Weights of a small GPT-style language model, trained from scratch on English Wikipedia: a variant of Adam for these matrices.
Each number is 128 + 24 x the weight over the matrix's rms, rounded and kept within 0 to 255. Layers, rows and columns count from 0. Numbers have three digits each.

# layer 20 attention key, 128x128, rms 0.189, rows 51-127, columns 0-63
169153155151131139101093132133128112113115142148119094117109120144107136112069146140091148128111063127119168125141121101165141129184112130164092158175157147130169125135143112132138098122120135
125155161154131136143068146145093120104108154125115105129124146146113154140111135104094158088092109103104155175141110115139122141132147176124091150154126146115154114150141101120159106134104127
116159121093142145123115136095162151176106135139170090163090089115113145113102120146092108101099116149120090102118133134153162179144045129135101135104141119167149139153091101129125142108111108
136177065141104128136097131124135137104137145081141145142116110106107126127134120109149153135109129128171101128111117164121087130079139171117134106118122133100114159131147149147163124128154162
124155153132137140141132146127139122135097111129120101110151132110142083081143140141107160145122134122124124132142114111090168124111135142138101159134138140137102106122125074121108131142126158
163114170187114141134071145180088102069081107111105145121087089140127131123060172163118146121117088097101143141134129109113135140130177123128085151146134109072133131097141089129124114123116120
099132090111159106134177128106127147165158143129135140157138134114132083106163122119172133131154114160163097125098124131114097130123136114137142126143091107121110145138135163137177133154161149
099112093080110117121184115114134153164151121115153117165139141117117115136192108155156110148162160167098104130128151141157148156137091114126125110107105109140100113113092144110117158108148115
129143144137204097093125123160107125129120114114103093089107157111154105149085117093128124159089163180166150082137089155156122115096092129137118148171173102128114163150094151146131124134149195
135150168130142119125146116116102134106115150159110086119143111132119119102115134173098174127160084118103125171155133131156149147156114145130105164151114114121148114126140114109147116110114092
139139144126123118119090158114113113112109132156119095104122129141110139138121126161100174155125129144080155135129141125152163149127146128122135134144199172179130103121155143109147126123122125
139125123127133163156134126094166159131123144104137115104127142116151127099149104108101153141141127146132092126134160105102109120103130162123106117152101143121155157141144093142142090155116109
087116107117097128124140090118147125132163131120162150180143093130136098082176108109123152152131159142162072151118107170118100119099129122132120112099081095071104148098116129121146146120162141
112118129168109117096106135102134163112124160090116130167142072089135117077103114162148149135121174104120107130167088116200116112100080139138169107165154156107130110165120142096174138144143076
118171138111169118154150131181037098148124090145112093151105162157123119114138126093097162141135091153140143128088143112102165144174149108095111126122134130134122112110115133089129134108131165
119102111161118108040125104114158153076155158109096143151154082107124137105119090203168152115141170113134135111185112111171135151123069097108177124203122097130161096162107167114155112140127121
109115140109168099120116151111121117080095126122109130144141132088154159105136156139125143132139173139139125122135087107145137114113111142160133129162119122116141132141128135104132158117147135
133166105119124149121169138174142119191142137120169122127122131158102086119159107133109120144097106111109131126122139154109122142136172104109125136098122129136112153131110122123153094106110156
108096165131116109102120136085161128089138124106086121114132125121174172073123130149165151110143180156147145117137141118125135125128099147156157139192142113119133114132154144116121122113103145
135106121121132123109131151124114127095104108132117133139153113109153146128125186141146135112126144156139126103115132098163172128103115122119123122161138129130121111118148132110130147135096129
151125106172112161104133172125152130123121182140116111174170091146102137135099133146105149141116141124107091143186121120191096128081133146139125136131167158087148149177082165137204119125136099
174170110128124129115106167151122104121130122113135129136122100142135133128099113119120120148142094152080105124132154123129105127109156156159109127157147190121105119150105130113165171105144108
126159129131112141156135158131089108136113133106142129100119102131120126147165122136106138144112108129122119126132123137129125080143128112102152114120146148099130121140096122114146111137134128
107134191135131149122116089050161139113097121149144107090116154090145179129137123086140084106111100131089133144117140109151133090080120138157116142082086108123146114140122107137149114133163165
108163110118137131102133142169146167139125110127138128130143187124146102135159149144118103117096106111159117139101101117116116124116101095149135130129112140178098135132135136129127101155121145
109133138103133086109142101145136140151122135118152153127164098140149139099123100150144104124138151104115105135187101124135083152115119140131132101132098101172149156116102113109158142113129090
114167176093074166111121083135143118123133127154173103144134105132152139155108127124107107122133088130106095135125132173170126128074137130160112139131128159072131105128144125115117131139112127
131149127124118140145131160147139114110160165094146144146121128133124167115131110113129106117122163115119105137147099093142133132134109125142093118133139145108150145136137074094141124106158083
127196155133176149110123034110118148180122174162127094122139127119128140131146090134100132135155087099157127159167121120124125093103174110122137132120081101136152130141108115102135131107122124
118121172108190109143131138177060092123152110166112098158126123138099102099108107108110156141142104120141130175147105099146178167140123107120142172120150095124176098163113174100162117111140142
138150087112122170172126116130145113136121098117168143106107166137080099160136159111120101125127093154149128101098156150087116135154173136111116118089125184143122145089135090149074135126119149
128158112079187091137142122175074097149118093136105081160086161143161139090130139102125171145144118142155148104087118117136174119177102106104130078156116146128089080147118127089127143110150184
162152136115173150176113130170068104134103077178154120126113153148112092175125159084094127136133079157136121112083146122150155123167152101127082099070093123162097106084106077131084146128130135
120121144166114119084138112096168154131150164109078150127159103096113132103121090163147120131128182085157115155149112094144132126099119149135172140146110127139140133146136153114168139090107110
120152140131145126175139168154042116134077121147131105165140123107121095110137170130103144130109106120148152114117105106121141101154152122095092098119148125113124164148143118123147137135149121
165161099121109131135148160192081130155122100156205115129137124151109080171135124115091117150104060144100139125099162117112126131167181094099108119106098102128108143084112136126121110126142145
093109128125157115101139079064160157105095134132091119148162118087128148071141125176145127109132143128150135137172113133140147109101107129125129129146122076144153123165145157147133138108148152
102096174144144122135115086053179155072127138108081144132148110102108168099106098165124123111130149133111119156204126114113113115109099145179148143146115105106169142154128129156114137126129106
091154159128115129134115141132152133071100122122096102130165117078137172093090151146103120123073166130121088142155121117135109129127121168137149140162177192049158134179104151065154137147140093
174141036092094121080149140151168127160125065109148123104128125112121110144155140117149139116145113150103107108107133150151129145144116141132121124126168123173101102110138174158140126105132138
133138116176178121173113099107138138111091083109124097122115155134148147088158106103108134155129118136100153143137119112097140052162116122134121155132150097159132091140154100124123134167105124
157081101153076117093134141132120145135120067143134157108123119132101107164126129151166141123114107136131133120101153153154126123100145101153137104131135122106106122111138158179117166137098128
130123121143136104101124100126128111134141077117164107125147149149144115137117124102151139115115122109119120089104120163181136090125074109146135125136102138129119093124131112119121144138114126
104130128123157137125127099146136144134121159154108090140134163172102129153088141135127111147144088127132097156137115100148124096135147135127134152115107102155120147147101129142124115141101124
121180133089138165153138080148117080116103153120122101173141107135093084128156129145132139130148123090190109116161095144109129121145118124093125104162093150143139109136099125114106101117159115
134107126117130150138117139152170114140133136137171107138147107150148122112142154158146091138125124139140111136122110147100140106098131109116110111161134167107115112156153125122148135122126154
122178097123125157152118125117098098133087157118125114165126114133102118131118106163145120152131092146123107136137129134106100117113155125148119115142114157148141157130083126130139131106156109
100122090114112110136134127130142124117149141127162127082140141150123098085127105148140114124100137152119110077111110140115112139125151120120126086122126146139175130173146205113140106123126161
137137160134114130140090107079145105108122096091110132100103135141125146127150136116164143123146111125119134092121142128137129102142150121131165144140105145132109128117154144116117155116129119
104155063097080137108165168132135174130149152129126095140152114135098112120147085128133110100088141162124118143111111151153100150113147116151092135136113117127121077148131165144127108132134139
115140100182156156132145111110113135135103136133127125169140132108103118146153098098115109108111116116124132207127115130143114089114134114126114147122116107111160130158108108127106087138088115
151124142101125131121133130135103080140145102103118135123123125164130105126121128122144164100133138141113146101135174139144135173161085136066159115123125137140116123109123124118120143116117124
140153135120155118126160122142157167169143113133153089139146143160112071083122131160164126104126136154080157130156138111072059126132156160105098151174171139128087146133134125154116125144131091
152114105150085129110118154142113094119123110118134157165134079124084121170144137130128138129151100136132140128119132153122122111137131146082141096105107165127103139127117146170146121111156120
143197147144143133147122105131115151123145118119115127106150143124175146103151126148122148115133173084156164100133096125083175098133108110093120099155171138128102127130151107108162174110164090
169133122140105148135109151174165092129137107124152157141134089126113122145101148133110116151146094135114147109121125142132103178132160156145119143144099148103094155111138151133131152099133141
165118146146103128117117144154096121139159119179121134136149121114107096181135155115095150098121147086145104106118088100176110114105122137123144109131112124095096144140107134134128130128081104
105155125120123122091108134122087144114099130155145138151186115108124143137082154114103143118143111095111079101151128117161126099099111136143109094083106125155151153128118161138144125152143107
134083122156110125130113170137132149097146094141112165130094105092100168136127137131121151115119097144115088136110141155178132146116110147146117154099137122105154144124118164166125102181086125
175122134108083129130137170135100096110115138073116179127118105097153163139161162161122122141131126089143095140142108123155173130111070137148125119149109135090161149112144121127127096096110123
090067157129123132103134119104159109111118163136190143157163085125116132128120127104160117085101171095127107150174109143124134097081101099134131068117137160108159147119149102127148111184143112
093121151084092113147111106111080165094132144104115112120108160118155168137129140140136135130095119129095156107105142147131119118109150084127097149156140117119105147102113124116118127128143107
120119159120127130112109116190158109130176107111155145159116147148138143144095139100119110113154105144111101113145151126123123136140124126114103123133149151140112158102143104118116109139110105
184179154122173125134155152168109145159130111122137124140139150107126092101121174117116137105132105115107122106128122122163155136171131147097107136131092121126104123143114102100131142114131136
100129126121088150112136126144097137118152169133131122136175119153114096133089109146133144114128162108136193144106128156090142130128163091119081120154131124092090150118118169111098142131111112
084149115133098129110122137116071108089076139107141165178107127110163175129140166122165157134099114124154084121131092123151092180157122145153094119142095092153170162164113135138137119149102091
140129141130142099117129097119125107109124088152156122119140140151154137139140133153155130131106157131108151119128122131145108145123110139121154126134128122124107110131119082097123127144120087
132151117068128150138106147173159060103130127125165144131120089136126149138100085164174089136117128143103078122121111150140101149084126165114113132138128155100127131145128143125163168094150140
139114130145140134096157133119178129114171154128144125129138112136153152112128084146148100138107133121158124115114132141140119150147139112090144134116146125111164125152156167131150087112153189
156083143128104119110141113132148149164138113136153149070097124158158123126106131086144115121135139143106177139096119149125126149125118135135119121105102148145088146110123108146129146131119154
094153122115088111143155150131149113134126147102154129104176142124129116120123082157128108126076125124120108132136127133105084132096172121102126141151123088128108190121126154151122121065155120
084129072106084104103122081133098159170144117098166149110146126130136106118141123133151135110093129109155127130116109183122124132081127108124141098150097126147144130119127128141139150109106121
104147190111130135183126089095087069126100168117105126138109125092143159092129131138123122142124118118118116109155116118095103113143112174099119117149161175123165157127150106105130102110166112
077121115146127118124129157123118157149177167136130142160170105145108100101123072145141117101134154138140111156128148107099106120120181098121110114160116087163141157147150161136149128107100127
103145118157186139147113106123142104132123120145162112112128140157111112123089080128126114159138141134087150119114107161085110128126154127128124134107134160151108100135109113098083145137163083
097165117166165116139128142112102138154143132132122109134141152152116103096129130142159121148090114129146114084092095106143111108138147105112135102119108164120135123162143128081158126108157096
095101132093115095097133114150107137111157128123092158106126116125148124136121133130151123111112103137152134127107142141156153165120117099135139160141121097148123111103149138137117168119095141